config = dict(
    bias='none',
    init_std_qkv=0.024,
    lr_mult_up=0.681,
    schedule='wsd',
    decay_shape='linear',
    train_tokens=1039000000,
)
Each number is 128 + 32 x the weight over the matrix's rms, rounded and kept within 0 to 255. Layers, rows and columns count from 0. Numbers have three digits each.

# layer 6 attention value, 576x576, rms 0.052, rows 454-511, columns 0-63
131126107122169098088110164133123122126154139104112135124093125140142133134155101179161125122163160139081137148097103093133158086130124142135115113119133163121124112148099105099116159156099095
142083156183107148120151155087150168119107123145169099142124129140108091118094139093140119093152126084169085133149148176088160147156142103127123052162107140145156136143108144111115168107156133
141143126127133140128120162140149149140181147146139161145101089152118134095181151137133121114141114112101174100145081131126153106117122117161162095115101123136181089171139118124124158110134126
123137139116144126118148136098188100108152121109149156144148109145161111131125150131069123164147125085144096113134114119168127168167143123132097119133170133143082131145120118130088124145130108
107129114152131144188122140076103086126119132148108141086101157144117154128137140135116126167166137083116114146134097121129128111135183128129122102145128099118107148126174100150114128117117099
134124127163145112128147114177160101072171123108130112082117084152136124120126119126101161114121123109101127121128101135178103133134066138123176160142172131194134132162154140090148122168131114
115165136125113122146159164108147091138110173123154078158150072106145131139141152157122117118111103125072122147118102087162074104131117123183124149154121117144140133093113135107156128151075120
149177145143108125111149053126106158155099082125141099127156150152145187074138175126084127156165090140078090114150104109135104167160090140108165103130110123124076146167126125150133199113127094
116143136164136128115122159149058145127139102120167141097145079143109096138079114123114105141107104209063122142115147107153118128112088133147136109135199076192166118123119148114152156110116094
117096109121150111123092080156156188105183143137126182124152149150141087120103144155143114096138116137104144148153143123162126136111112150161145173111122118126123116084124132165102103164129145
089163159188126141110113133164080161106117083120174148082086183132116138195128145146108112114107172135071081063123127124093141138157090141140140104140098115139166156121127115098094107153101112
122093113136116082113124125093175123142131131127152104113065154133124108086120131123117126140134134174090155096111182136099147114146142109119098134146117154132067120134111120138102053134135136
084162085111113134149128178136134169130105136106105112140161171125135161116175136098140115092153124147109135129102147108142139165151189141070143132106101142115140113174141123107102131082120167
131160120127139138111146069127144172147151184116061102139106108135090125154124123152092138088145129129112121135178078127114124075149143147131168128127124123147114133134123150155140090135158045
188120128115119124152137106072122092156130182117105135135099134115090138164118088158182108105127131165093138156153187135125131155148165135203097192145133120135170122159144141126146129106101091
122136134185104159150114113126119131163147139137105131106157116111104151137131097153138113120146122118080146109140118138161125127149123103126150091146090112109148121162139095127137177092096111
098153095094178140140134147098124085172133107131078164086110181168141110128070124160132163136141108127105117090113072112163110123153153111146130151146131135157079154109137106170122141093130074
172148071106126125136166147115105112122124152102075156148154123145122132084158128165093190127091113156068141166096075156119129112113113138092206066139145122099067114147138114105194161069148133
146112099147166156133121153093115125106157116128082227084132142136090167118114112108157135130128138060150149127098121097130069120118178141138114115106102154129096129150132118130155142165154136
084147175063107159168109142200192101117073168131149126124143081109102148096161088140139125207134087102108098124136165138144116161180099123077187078091126096170102129162143144107124130104181126
146133128150170130110143171139131162134141137108170138119144140149180132071166158108136069124084088160129130138110137114113197123165113101147122131135155118058174149118139167120122117122119112
120116131135061087155096112129118150090088169118116097138133103171108129164154139129117125148140142097136155089158144108102128116152144110093111117128127130120152099083140123127179168074123147
129102148129093126125122164121113111107122097143081162164146138126180124180154124148111136110127136153083156107146143116150113106138169157157191108124162111153100140155144128096136072159147146
107092140100115106110115137134129151120134158151153159174128135108161123112077176120079130133101143107096173106133103157122142165133121163173077100135159170132099147129115136127067102125112131
167114152168096147096153157133085146155105116120099148110177163136126117156128103148119147099116144126097135128111111110128152072101115134133202138137118146103166128081107130109130168146129124
121106102183089101157163148163129135143145080134113118128128131167185139132102121141096129092134140152120104156114149122181121099146116112151125123114132132135132169151173116120135103056143138
169124122159161147138142134112045119130161084098087168132168127120055110162139122092130139156153115137152118122183161110119162070092136126155144078138063114113192128103135144099154159076096077
155109101066076139137122106178161155130133123134134158119126116130140168070150153135129095148146099068084150151128105174158107178094149138123148171114145142079119102144128139114069165125149115
123086134131165157114128121112117127079131094121136141124202138131100131103097138118145156157145098120141122179133134158139153122099075120174125093127173138143157125099124138176091162114110173
169117142113118114139108142134139135137099189119168100100151094136097107146133066164181130137138163099118134179118086144127068115141144144100135139174159162115135108122156111140152096115101139
125100167148138130091159100088108149159137131099075166158111103113139120096136091104139148121125114139123119110088105063086110107146150048134119117109120170109139134125105133148125165159122206
134137101126083115135153147154153068122152100092126129105133117154069080152185058150119130110125101086138183156148099142119117119128162160130092141122093109138162076118132133104132145079157118
126119121130161126103132168114117146125082170118166136118107133153128113135089128175068158159087080139089125143120141148148140159088106111097101113139138139138178137161167121136083158102123072
159195128125137113153134181155133095095096113137140117123064119132105165154146147133133080113161148164086116134120127111133145117140133146123146160128124114130138077107177145149145123159103099
094115102165080149122107150138102133139109063137143091077129172173141112129163092105153129156117098124117129123128134169116078111144131121087123093114097148136105116142081113092092137130138113
147119076109168131137140122118141135103104090171131125164117120085089135097105108083102086156135111127108082136160111173141121173172129101122149143124117161119126186083115117172093105165122082
150104134170156143064110146116118199074145118123136103148147112108123093125140135044212110141078110179119147102126078071142082134178144094132134062131134125082112133078109124071160109116133141
128124134148124131076103167067172118076104109145120090138176176115138139170136143178213122078140129125110138108137108152072181084124159113107134126129119121135147124121176144135061083184118136
179118152140150147133124156121146114150124123143097109148161112109119147166139110070156159160143101116097182117115119117146043171199116111100117075185143124130124089191147119160155180119135076
098197145103124134161110061149074138140086142093079125139130124154105168078112161121108150141148125147181124142128133146134098103109095128098107093097137129164165147132085120156109179122081117
143042132129091135149099116185182139157136126121125126100078171130114146130255127157115149154134104100128143118165124118113133097120150169115131143106105112174103093147114142094149102143168122
115100131126049123143144117118158125124147141119153145100069058119132096148132117130152122118117127099153199168141152149097133125125138131155118158141130140132154075080163125120131112134093167
137186134102165173118192137150137127184132109104086137153154111119141101140102120150121126167127169145155147126122149182101184116093127145160137188145115119161182123127098149102165084151138105
086139128100109152161093121156082185097172124095081137108109144147120121147117166076140138063169111146123112114146055197132135093082120177139092121114165151170089155122126146136128116104118157
132145103157093096109129118103127110146127158120066128106075153109168181116140176124140152096127075111091107117156119088143139104159135149181111089138115141139012171132092110121114185180131121
169151133127154138144122193160141089110146180119112124102184164106123147109112122094162102139168119110133122109130183123134162105153136144136143066098137141145138143100135090190099205147102137
124167132125114123162180125151168130091107122110126103150205148142064062107171155099102105162105108134130162186163142091146139098081158089134090160135107115105211159125094124110135153131077081
100098124111151129125120122110127068121125109125071115164124071093132148160096131106141127161122098113121147141127141097146142024108109099140181091142145111107156089175148121156140120074133131
143112186095109175158113102139146149197123119158170123119117069135113128084095120143175156106151123122152138112116147172100130117130164142160127131112149100141100097125117138121119040118144135
123118185102129152157176105137146101141113128113115146061094164111144159104108129133104134122118138123116104085120090110145079140112079124135170116109132135168147160134165153104074136132132121
141111146117152119146160057124150124132138112100117145146082122106101138145072149088136122119119124115121191152144153129150099140118133130132147115118121157197099100127117136171144148102120138
086168117119201140138070116130143109145121123120147120159142114116160134117145138082130073130095102131042127134099131152145122138125116132126137122131105135173135133152126135125169132110144146
119161151117156139106120059152110154123039126145109110099094111142118129134162135107196132141139147129157093121123121133121169154116099132095110132111126114128112132056081125112113123129134127
137108099124139105129164128090161127138165137135116120087098185073156106139117122156138114127076124123150161110140147133137073083150114146136168088117147130140089185202162103106115163111125190
157164136087122143195124178176104119141102177102154188108106108162127094146167116126166133123110110128083115171163139183132136126147125135117154107130140093170139147122101109101175154065102134
097196131153136096120077107099184150082125155144150142122135054150135069127206123066155118160122145152147077103145190136134138146171106155089066130171102141167079189149120124095190142197120119
107148099127126140132114177097132135155135106140081149140114135129148128127135158136128157142132139137114155148143093131145132158136126139058099159148161126116147106116148099100105077142127133
123111139148160104112145134157175161122121150160124180152148159134154118134121093147116090091119089104155172105107131123105120096143140152164156074144136111124138148178109133161158073153126137
# layer 6 attention output (transposed), 576x576, rms 0.0528, rows 454-511, columns 0-63
142123139130151056135120181143125166091130120119135125148119088189117165165151117181135111124119121164136134130149117159102141116088140127127109092120104172101120138146114121086119132153129074
096105113189145114057121148107095132117129151149134110120145146094142114129099118097162124171151155125143128145124079152088088086114129143090131133129116127149126089091134127120118114138136128
150138110102155132138107136158146115118182136140135171104123155132059109112153138147163124145101116139124155093138078093114136116102132111129167098056130147112145113141112122123103113090091100
119135147138136097143134143121140121121177123116133113163124155106149102125141127144074135128138146083099068106148129139125106151162154172154092129099121055122127113139119069127089143144166079
123118099135136136181147176108135095104147111168107157118123145066118167117134167164098184153172134123154119118127134115145153112163120160194137101112128149117146084169113111124170100138132156
136112127144129105142148129152166115127140147102143161104150114159117121125118120121112141170099116132076145114114152134155118099134091087125134173136150097166178120130129067104162057149109121
084163180127129117154151165130124077134083130123153123159112101109147140125120117134119108139075094098048124127086104097144063116160113119206116134146119110172126125123132186102153144122087136
144170134099131104108151056127113158139113122143126121121170139119147153056132148109093098133139109149116073147120119118160108181169082159112163086132139105134088178182102124111133191080107125
092122148134146109151159132150053096131111121128125121134173106121164117147121113126133130163144141181102155132126140099166118130125120104159141150180181058177169125159114134113177187096107145
064098125126092148150112119133141125158094171110152097093129207104107140127139113144120125129158130108105129174137156121146128102117156093112128143178143115141170100128112106165111190102146112
043164067157102150120101129090167067147177168149164119071109148138162160148114121099074090078135103134107112099101168160159134153126097187137092119148105125157105118137142091083082102181084062
128118146140142110112119150108174130138139147120115115082072153120117108126146140108143094145087135154142097132138162142143132118154161125116113141160149162115053124090103165151139076124148116
127169131136122125128150119143125141134124150134116129139122145134166172141124142094124121138129123138107127109133116088152131148149131127096132119082103140117143126134169170082126120111141119
164134116140130147135129074111163120138126168119066116137090132144126107127166110159110123083142131133109140135154070120138110084140119207154153114153143109132130114143115127150189079136159048
171115092118146120154129087099127112155114155120141165098119133123140100137110111137169120102104146200095128144154165115116092137149131168211131217159141104123154123176149136131114146115125116
146127137106108164135102085113115131145123141164112117136126137111147123166115106124132123120136113120146176141158118116157132115147133111124139149146112112134150136145151130150109139144119156
102156106092167180153110147096124125142101126146102112125121145141144096128115163139111187141115136133122120098136076136140049150117150112139108148153105139174119142094120168196106087112163106
149099082091107128131151120113101105107117129122078204165168121110122138110154159168120205124114117140042152191128090180122124146120097146122192109157180120123098130181140113100176185067143115
141126077142149163134139119115129171102151115137113180096109147100097126112073196142112143142106124138146127125100144177118130157076196184135128140106096160133125128127178102151202077152120148
135120149087160185143101165165144138132127133143131120115115116093143115121148093177075147188145076151107099137166131132139110129139113175155133137107125119172101130165140145071137114092180146
172118131148068138150111101141151150112119134100151123132120153147147131114129139100134130144130122116134145138161129069124128121142118078071186104133140079126132108115152108133128135114133111
140149158169080129143126091125138128144127117093123137148145160161125148167139145088056116095124115166152115110141124135114140126111156153121111119132135125101111132108143103122137169119145087
127113118133092131130142136130126131121135102139077149147110109136160129178116143176133125106108115141104165121192165120155137077124157124173150088151168106155120139130134181096108103160152113
118132155127125073108120155142136161169157141149166151111145159152168130130078184108106104145115149109115141135133114117100138141137100204133092090164116164084108091098121190125064083137102094
165164137166117133105105120134075129119122111120113103098108127123157100139125129147085169138134168093092126129095123107158133127143098148144176135145083145123092127114151127091163166152100083
125102106172104162085155156160130113100163106117097130091170142141203145126145116108086127081137148134132123172119124123153160107138119064080128131103092090115080153108160133104186116087129129
150139128162140131117126132101090127105147096134139114200157159125104134131132106116086141169160129139162110093123123095100141091094132182133122086128082106109197159135104142104182178135112093
146115130096110135141144112104174170134107111102114158085123113101138174115134137173146128130140142089094133152125129156153126196113108113110137156063099137102113081137111120144093151057100112
112116105113150177116130102097134182111116106133127139122168112139090144094096135101139169154134091115147149140113115174149111119087089110180106056111167106097121102071165103174082156091166166
137112128128131106130089123121118146105129122125157118126130096159070115125125104141178126095117118147117130154128088186135096125105158108103096121161136131125110148139123110156145099059154127
123181154126133140147111132080169142111092117187166107142120089132154146130150113158133156159117106150111118096140113110135157164107147114134150108119103138176128111143111150120066161120115104
151112098149095144130121142149120086128152106144156130136131126151092110167162079126131149137127140089120177171119135084110121105106164156185101146094123101131166085134126089111191128089143131
086133129110159131129111147078158167150103122109154171131153133156181088116085142144142112172114092158099126143116108127154146140137141104119104117166139130097134138126156126114115135168118094
131147154140147117130164182146104107163099107119146094131115132151113196142117159125173067142125169151080114163115131102121156077114142163121149128109115093118155128144189164103106134186091160
094107096152088156092128123146118127167143127160155111111102172128120119136150132114225157137130124142117126104140125156128074092130139139070157108160118104123172065163113157052105121127175115
139149085156152129153127146083154160095088080174147100136142135094104131094104129094088152188169129160123131126135131154152131134180113130139176163108089151107140152102114140145109069130123077
146110098199132129145113129122150138111156144099135112126155147143078133157127169068159112143101112160157180108127145091146096142146111054094144126120129085125086104123142163120163062101114130
080095117143127150091142158099118107096089157162119136130171144122125160165140146153193142093140108125146127123116117149115158146134148158123135144149110137128148154122127124112069117155083131
165142159150172105118121136110120157094183117165149147160140060149149090144100139121151191140120132159152128143115158152140114120133158156157128131134138145088121154165160088140201106140134161
156111082130104133105121152142105119109128126175103117083123105143075098154121110133084116157156112148145155104139124155142085137185107156073127151112170107133127169117149108138105165125152109
133107119117100119153145138153182148159151134116147134112126146125063119136198134149098155169108121096117140134144112122124143115099174189113110176116118094162120069129133115135142117166173103
137098116152074110140164115147167121139140133083133134135103132147144150167115112160134122137129119119135181155066140120125149083146114136127130116137149132144145106108090086150177067109177179
165100097132115177169144104181137091147118167129174091099159102113145132100118092159115136130117133079129129146124112148126135114130133086099136151133090162127165122144104135062147139194163130
098126140128131102151138128185071135139166105110136112077151152175128154155115167109108101115186128132113143113127048174121159083147117118108122129097127171149152147116129123150123107059117128
109145135099106144151130120123162164127114139130131169122103097108114164102142184133136134083156133165114115096162155094128110149117105168146159104124115157141145197086135162139091122132102104
194123138150128167150119137117081161108130102192115133126114153152126126157125125158134166134150115130146085151125159115124156124122117166166144092131096102094165162056144108142162126130118126
110147121150113143151151111167173123071157092115101130090126175144124112117136140109119121142088061141112153148169155095156128128130184110181093186138100129107156133109090143121129107150097089
095107163079113103193124116123084155149139114076133131182173095098122179147096159158059112096109112129144117156120094108121149084101111181095111108152112142084133121091142157132081098138158180
141120180090101150153107086127134111189157095147184093119111107104123122150105113168162149134140117091170118149156134125128115122137084157121116098104151105136104104125097156116136070083154154
135135158092143156133149140125091151133118150171141170125081109078093155135126119143152105141155107173126135080139145123165057083059138124130123081114102125156144157093123155144110132161105107
140143172091105144145148083117157157120133108146164100116105146116111133169052145063091135167130128125075184150115170156124144144092108168095148063109141148185107146100073108113159169151127150
109186157119191170163136096124149125129065123139104142142142125095098154111145119103081053146143122167076088139152158151150107159162108128097112116104125099196114156147094179144163152110150130
147202125116167149118129075163117131154074088120126116106134130108106106113141135080179151139169177138124091113129124150127153142126096155083125130159126138126151133107078156131114173138169161
105117152129127089097153149160126130118161096131164117118152111085086134136130102166128173117139099106120106132096144133181072066080192107174150072097149084147096160125119110133171150117129117
119147158095085172182139163154114101137146179139128159106112107153120124139154122149180142115132100149098110153149172154126149163130122166107148131119178086163114133110125096126193170067103154
095191127114152125107085095139159154100130143120178138160160065134171090125175120056161133147178143148123106097110173137162119187136103139126074133191096137162099163149072114134204114202133119
103121134125127162137074156094129102131101108140109124117120138181139119130101142159130153146124129105106141122149126130090089124127143122091137174139146132113136123140136084101111060187096165
106092121112122057111151139164136150147117137132104157133132144122155125126131099150110087087144105122154152118124157108124112091182100152158143069126148138158159149150131138152144095157143118
# layer 6 attention query, 576x576, rms 0.0449, rows 512-560, columns 0-63
130128124130131126121127130133142127130127134126136139124125129130131136127126129120133131125130124128131125132134134116133131119123135121132128126128136141127129126125138134117114133129128123
122131128127126126121129121127123128131125140122123124134123122137136129124126125128124120120128129120132133120121117122130125121121124132126122132131126133124118123124128129128134127120128119
125124127138131117126132126125126140124130132136126130135126119128118124133127125122116129139122139127120129124138134127122125114129145123127115140125130129124128133130126129126129120127119127
123134124131130137131117123120128118121144129128122126120133142134128121124134127129128115132133142136131127130133128121127143132128114124119124136130123130114130131118127129135124143132130132
135125120135118120127127122133126125129123122129129128117128117122129128123126127128129128128129125137136145138128121126125139138125127129131131109139123113131128122120136127129123141125105116
128130133131131112117135123138124121131117134130111123113136125127127127141132121133124129122121115130124131136140133130137119125128127135125133127138146131130117123131127140127123124127132132
140122137123138113129139141151135119123115140137125125128133115120127122142138115132135138129096108129123121145126125136139113122129140139128138136128145140120125130134117145129127110137127118
135127118128121130132122120125122126139138131114131143136114159132130127112128131110129121120146145140128141127120121132128145140137121117127121116121119123121143126133139112114121149126116132
128127123114133127134123144130125130123124105121127119128118116122128127125131119122138124129111119123117115116129120126132119152133128144125150136138125142132131123136123124142122114142128131
118124106130121145130121107110144152138138119121122137124118133111149136112123133108128125143157141133125126103130126116121136137127109130117125121113108116125132109119132097125123139113125123
128117165116146114117145130153112109114120133138126122129143104139111113144131141137118134120112108120129116142130130138138114109133147136144124145143139150132122133140114171118137102133159134
137132142121133106134127146152115116124127132133134122126139114135119127143139127146135122124126122130129124136119132122130118125142141124134125123119120139126132130135125140137135120139129135
119135087136118145145128121120135144134138123115124121130106132125149134113114112119134128127121138120118131114131122116127124143115123115128120127125113110126113115117135093132121129117129131
132137124112111131141135145127122130131136099117137120126108126123135142136133120138151125134141152134096105120136115119124085144124139136127112131130114134135112126143126097145134114127144129
128136144124146127129127123116136123115125129138144120137140143129125137126128149136138127126148133144143157132134136133116149100118115144118138117120116133132146139113160138116129152134122116
131142099127107132148135133131122127140125114129126144099097119121148142134124111122134129129142138115111107108132121118132087154135133106131126129135131122133122115150129103139132114111150128
142138145105109101101113139100118130120146145122141122138127125123095120145145144138147136130137123123133126146132119134133093114130129126136126129129123157148118128140125129130150151130147113
135128189105139107098116120129102125126125142128119130149138152130102119134131120141143130107125109134134132160137138121118132104129123159155133118124133160141139139134136144102137155128144111
116139127151149119162139138126134128113113115144121110105139137133114120123115116106095109137134103129123131115129134169117110130131156089134123111115116124101113144107104140140120140134127146
115136054156104150135110133069160152162143106119142142121116115145207109128086136105114127142179143165175163069101118128106161202102145064151142101151129069121145122113156090158118076126098125
138122149106148118161107136094098126108115094141107108167129117136145112146113130123081126174087144157093082127125132127111111118159149160117145110146084121093127121076119119080120121134109140
134143143132148110150139083119129077156080145142097177097074124135070168080143080135123084076119151118150146159162169145144119151136083122160082118143151138162102118122155176043146044150113162
160148181095175057102136104161110146103109154110096055202105105094007111149167137148112135087004094105080118163136166170164037042120100121091093138106121174142088139142078226094173214128166128
136124153138145157139159086189104134123091142130138122098114127125093128136162098154110136075111144086121133160163128146126136119115067185141080152112141164116141147167122187078142171105155137
080135135086132162160181181124117166119065094116081162111144119124099152116137091146132115101089149111103142067119142152109159092135149128087104184127105143115118174051103156119119121137131161
133100090084096149176198095113062114073057123190089081163042139157052126125090113187136139148104120125040120070123148133066080125126072070066105138126046100109140127023147157085151151180007183
162102215110104159108173131255094144121146106118115128109089065144000172122169067147215098035154128074060128085133102163113048061140062143192044132135160171161113174181080246120125161129088143
153100134138156016129217112196185019070097185050138183099141113107057061075190108144160085102087078078184073223245200114206138113103120099100092194190187184116126091132184222058212069094138121
109166071142181147144106241168111160153077080127181023193245060042040171134156171234094139089068107039056073093118131165109079057101076001056218203138007057030165088144123083135119148183117048
129174106157244167147149182131112067101058159131146140090168123204102123157156181129128087108154209162076144227189111078000169067235027123081121155112132128234129075086188190039147121134053113
075173101093191149197103139044153196114144122090138201117146147122133135101086103189169106113160094144092199155110073131154173179095093161128200030108132078004170108136101089100100117130179087
191157218062031145119166182144075154049062122165173142112128188168223096165063110160189116047135037060041048072177135237144054141119188083140169144143137245089098163179095121138191093154118000
135136121131129126133124126126129121117124125130128124119130132125130136118129125131123130136125135133122136128131128140137122118123139123127124127127128131124137130116127127127129131122133123
126128148121118127122126129132127137132123129121127117124131125126122126130137125128119115132130125132125122121137131126128130117130129127127133131124124134117122136129135136125125116132129138
133127136137125128132131136125126117122119126125119117143131129126124129137122121132119130134134125131123128142116126134128135133123127134128130126125125116143126120122125136123135128133136133
131125132133125127128136121147125119133123127127126124125134125132134131136137125131129131123115113127123125133131128129136122135135136135132138130133136137137134127133130149124128116136135129
129125129121125126123129131129130141134123135126132131130123117128122126126133136133127131129124119124133127114122134126122120115132130127122129129128129130124124125125133126131129130139128107
127133122136114133135129143115130120126125120124140128118123129123128122124135130120130133141133129124139128126126134128122121131121119132125127120124133119118131137126129119129121123130115115
127123129121119130130120133125134137140127120128123123123126103127126127119127110118136129131118134122115112107142121114132118143135123131121133138127119138120114131147116121140123116126129136
122119139137134114106136122146121106127132127127123124131139136137121130124126140134129141115114119132122126136135132150137124128138129142126133129132132129124146127128126150139121124136123137
116123134124129139129127116105130151126121111118132140130120133132127127128129113128122116131136133128132128120135116122110155126118122129125131123120122126121137132131136115130126135109132124
119128116140127135128119133114133137127137111148148127127138152122125139118116154121117109136171153145151155121114128121115150133118115116113115103106111093130137129113149104117126160126113111
131137140110131116132144151131117121135124113135122127123114123130122127150139112137129131133090132116107106142127120128133093138127134125126126132139132143135111125147118144136133095126142144
130129121133108126136123136128117126141123124131125120117122115127137130119112113123133134124111130120109115121125114114136102151133131121130135154143132140139110130133123133132110110134133138
102129041149110163146091133080154156148157108130150135140103161133159142103090177100143106144197161162144187078113120130102178157106101111084124093094098055121148119092195048154120154125082122
119128079145115149129115129116152147164135119130133144126101144123157126120113146123136118139152149141123133092122122120118151147123108118115142127123112102137119131116148076158121140125106126
143137161115126102131135155165112114122110120130125129121132108125101131139148115134126125122117118121101098148137135124142090107156132134134125128125134161126109134160117148127121115138144132
111129078163101174139105125098145148158135106132142141146100157141163135112087130111125125139156152147133175086114115124097181156122115106105131128123106076133133112097160081139116137122079130
132135123104106124145114162127116120136145084140145124117094142125139137153121127126164119135119150142103137121112123127123070164127156120116126092130124139132110127138142094135139105138116122
# layer 6 attention key, 576x576, rms 0.0448, rows 512-560, columns 0-63
141119128117116142108131121106136134123130135010141127127136117150103134140125127126116135122120135137125153116111130133109123137117150137132124122113129113132107109134124148109146112140145131
131125134110122138101134123102139131129129128050141128118144130147116134135122132130125128121114139134132144117121131128117142124134144138131127140119139109146124104137119142119151125145144130
117123121123116137122125128111135136131130123050136117130136125147115125129137144127126133123124127136129145111113140130101119128117131131134124125112133127124117127136128156115135122128126139
125131129132135121141129134141140121129130133178123128132116119121134136118123117129145128132129136119131111138132124120131139127137114141124140124128124130119132132129117115122123142125122126
140113132111117119101125121105140131138124137043132131106136117144122130136124140125113124114115138135119145115113144144119119134128134146134126128115140110143131126155140122123128136148139121
143129120127132142118127124110129137114132125059147121132134124141118123130129142116130130122127141135130136119124129142118134125131136134125119147119129127134109112138119147115139126133143130
122128123128122150155127122131124158129143117098116121136133109133126123120117142135138129140110130116138145111119134144104105129121131109125112139142126158115117132121122146142127113125131121
115125133137126119121131128142126128140125142176118138120121124121140131120111123117129112130134124131111117135131136129125124136133119136128128115117129115119145127122127113125130129127127123
140124128123146113118119120143133105131125141166132131117132133120122128127141104126109113128141115123114118131148122110133140132129119160129135113135118120131149129131137094117118140133124115
124133139135128119115123132136125104121128137189128132120116141128133136135133123130123126127149124122119119149146126149126140116123123105127137121119128122131116146114128106115135129132112138
131129118126136137143139120116140136129129136086132126132136135125122126110141133137139142120125122130134132133130128127119122128125136138135126140132133138125123114145123144141116150122117119
131139120131133120141140121140129114130126129143122119127133145120138131120130125142138136143128133128135125120135122118130119132126148120124132131143131125129129135125121129141121128124102130
129126145120135120119118137126125129131130137157117137134116122132136130135122119126120123134115125115127116117131125137132130120129121106134126126128121128127123136116128124120139128121136147
133130148124132113123128140125127114123132130152115139138131128127131139129127110117120118139133128121130130117129116141127121123141142130127126123135126127128140149112139110123124119152122131
131129110140121124146120128142128142138122117166131114126116133122122120122129131129137122122117124146125129146139129132111121135128122133138122121115127126114124132135111139147116135114107132
142116151120131119101124143119130127131137132151129144135129121129135141135123109120122131137133131102130112116126129130138131134141120126125127108145127121129133138116142117117150134134136128
126132129128143115123130133142139122132121145130116125123125125119128139124130116133124130133137125118106131131142133117142114146132123155116123123155130117123131154122152126102125130125123119
128141103152126166151129116141134126121108118121140105132104142127122112117137155142115129112144129159134141142119134141099138129093154110139128139113142139116112126152132141153118121131100121
115146113149132151172146124117122129122126131113140118151120118143128110131135120133146135108151121146133133147117134146120120132094125048135106146148131126131110113130114155109135150140151142
114113123117128114132132115129120132128131146152115133128145123119139139132122100129133130140132150101117120135131123116146121110138099137127117115119116119148136141118115127104133135117171113
120131131118105115106105164135115158142145120089120146153146127142126136126115144137143119133081111096143152076112104155125155163152117175114121132160134149115115106071119122114109099142132204
118139173128124113122143093134121118142111138153100135087114130106133110132135167064137133119079138088120103152130129121160152160137159182085125109090175139103109177164143110112151103105135155
131125168130119135126107154110114135101145118133130109149119107131085130129134113133172129115155121141120122110135128133133106117124122071089126114167123173131117135128167128130113121140091116
129115121139139149176165114138117114203121096129117116105138119137118095124182141152098135120112130131148132110116123126156103090120154083174088199122158151100109134137114152135112096124104191
176127131138151080096128100110121115095130137177148139084102132124129101154140114119099144148070176099157105148112124097124168144138179130142143132063189118102132135192089182136174094146118160
108154118157099132128118127169127129175147134172105122160092115127187115096128138171160120119106108084100141092149141153135090146091084173090111119171120168101095134091181105131078106091152172
119139111180152115114111077118126126119157107113107129108100110133032135103107098067152112076152129137108052185143155133127121105061112154109132013092141234136126217135120114106165116119088156
079148154090139166150152143125145113080153182110124056220185070102110120086163135076143153140151108113106158105138139132153078135232067096042126192181132100106083185143255056106139146098133024
144113155049192143101190248164157187079094161124142183231159070132000121119196144130204147120150137092192105223117100137130106255219255095000116000092082103135135128164068127051112046066000157
068159099150124138117087178136143146137102216073124120056158157170107180106059128060181080101047122255054065233125130177121197255038164255111078075064190100216112157087027024111165221074240000
065199000247153132070142108124136108193112158126111159196255042135086053118153114255255143127167069099158141138156150131138060059080001057146181005189073255055073000145007017060189000107255145
104161183184084061000154184069198224000095092068151142198130158118255116179105169255152108193212066083115251016154116225164012136000050049066150000149117145155195056119197122170140026092138054
121130134134124129141117128152118126129127129163116139128124128126135123116124134111125131137145116128124116142125127114134126141122105118133123117119125127117118139126131119127117120110112130
138122141116129142109137129098137131127127132042142131135142137144109125143142131130124130124121140128134143118116133133114140124123154132119128133114130119147106106143129140119136117152144135
111129126134116133156106133133112147105135112113128127142138133131107126130125143136143134140120137147132143116123127144110133119124137092125126142120112136130115129109105142149120120130135133
132117133113119135109133116095140139119125137037134123123146137153125126138133126140116124108102121136131140109124138134115140112128151138116127133132124108136114091143134148110160134155156127
117131129129121139148123139124121138120135120122124123134131131133145130122131132135129132145119145126137123125126127133104114140124106119121125120137128137112128130124134129130128113117126142
119132125139129119126116138162120134133139133186125128124121123116129132118119124134133132130148118131131116142139119123123120144133100118136131109121121144118149160113129115145109120102105126
129129128108146130124129120128132128130125127126127124127139130125125136127129123137113132130127137116130128116129122130135122130125133140125125134136118131134142120138128127129122139129147125
142122128115095152120132124112136143141135120035128130105138108149108126131122129129122125123107129127126150122113148133120108139116121134132110123116138127130104125138141142105133137133145123
125124140130124115115133135121123102112116142128147127139124134133109132131131124123132133123138129137122138132141124141146148121137142118114143149116129105138125115135127121128154124155144141
115127122133132132139117128141127140139130141193112132135124130119133133113128135133139126139106118117133119137129135129130110123131108108142133113135130131107131131104120139126136126102118120
132128125126138121126139127129133100124120134125144122119134131127121127136127119130119134132131123126120122120138125124141129137121143145134133127121130121130135132136144107117124130138130127
143116135100137111087142127111136104119120143089130134115129135138143142143127115126107132136142129112109124114129138118131137138150140202130128120137132096138149133140151111095145146158143121
124116123124119137130122126133125142140145125156127139119118129118126137123123134116146119125114133122127132131129129132134123127137119131129127115127122114130130124107113147131127125121133117
126122138116111120125112125134127137131133125149131143138134137120125129124126124121153125128111138123140123118125136138115132127132118139129137125126132137133118114111113142120133126122141138
138133139100125107090134126131133113116124132099129132126132117130128129130129126145106120136140124123122123133123145114123129145129130178114124116127123113128144132146163113128143140149130106
118115109128135139140124120137129146127134132172122124129132131117130133113128138120137129135100148119143131137137125127131128114138112114137132145128131137128118111108092145133119114113129140
137111147099128092103105137128116121103138119130119152138132117123127152131124123112130128150117156113129102107113129123130130126159143164126141107143124135112151147112139124136161115147129121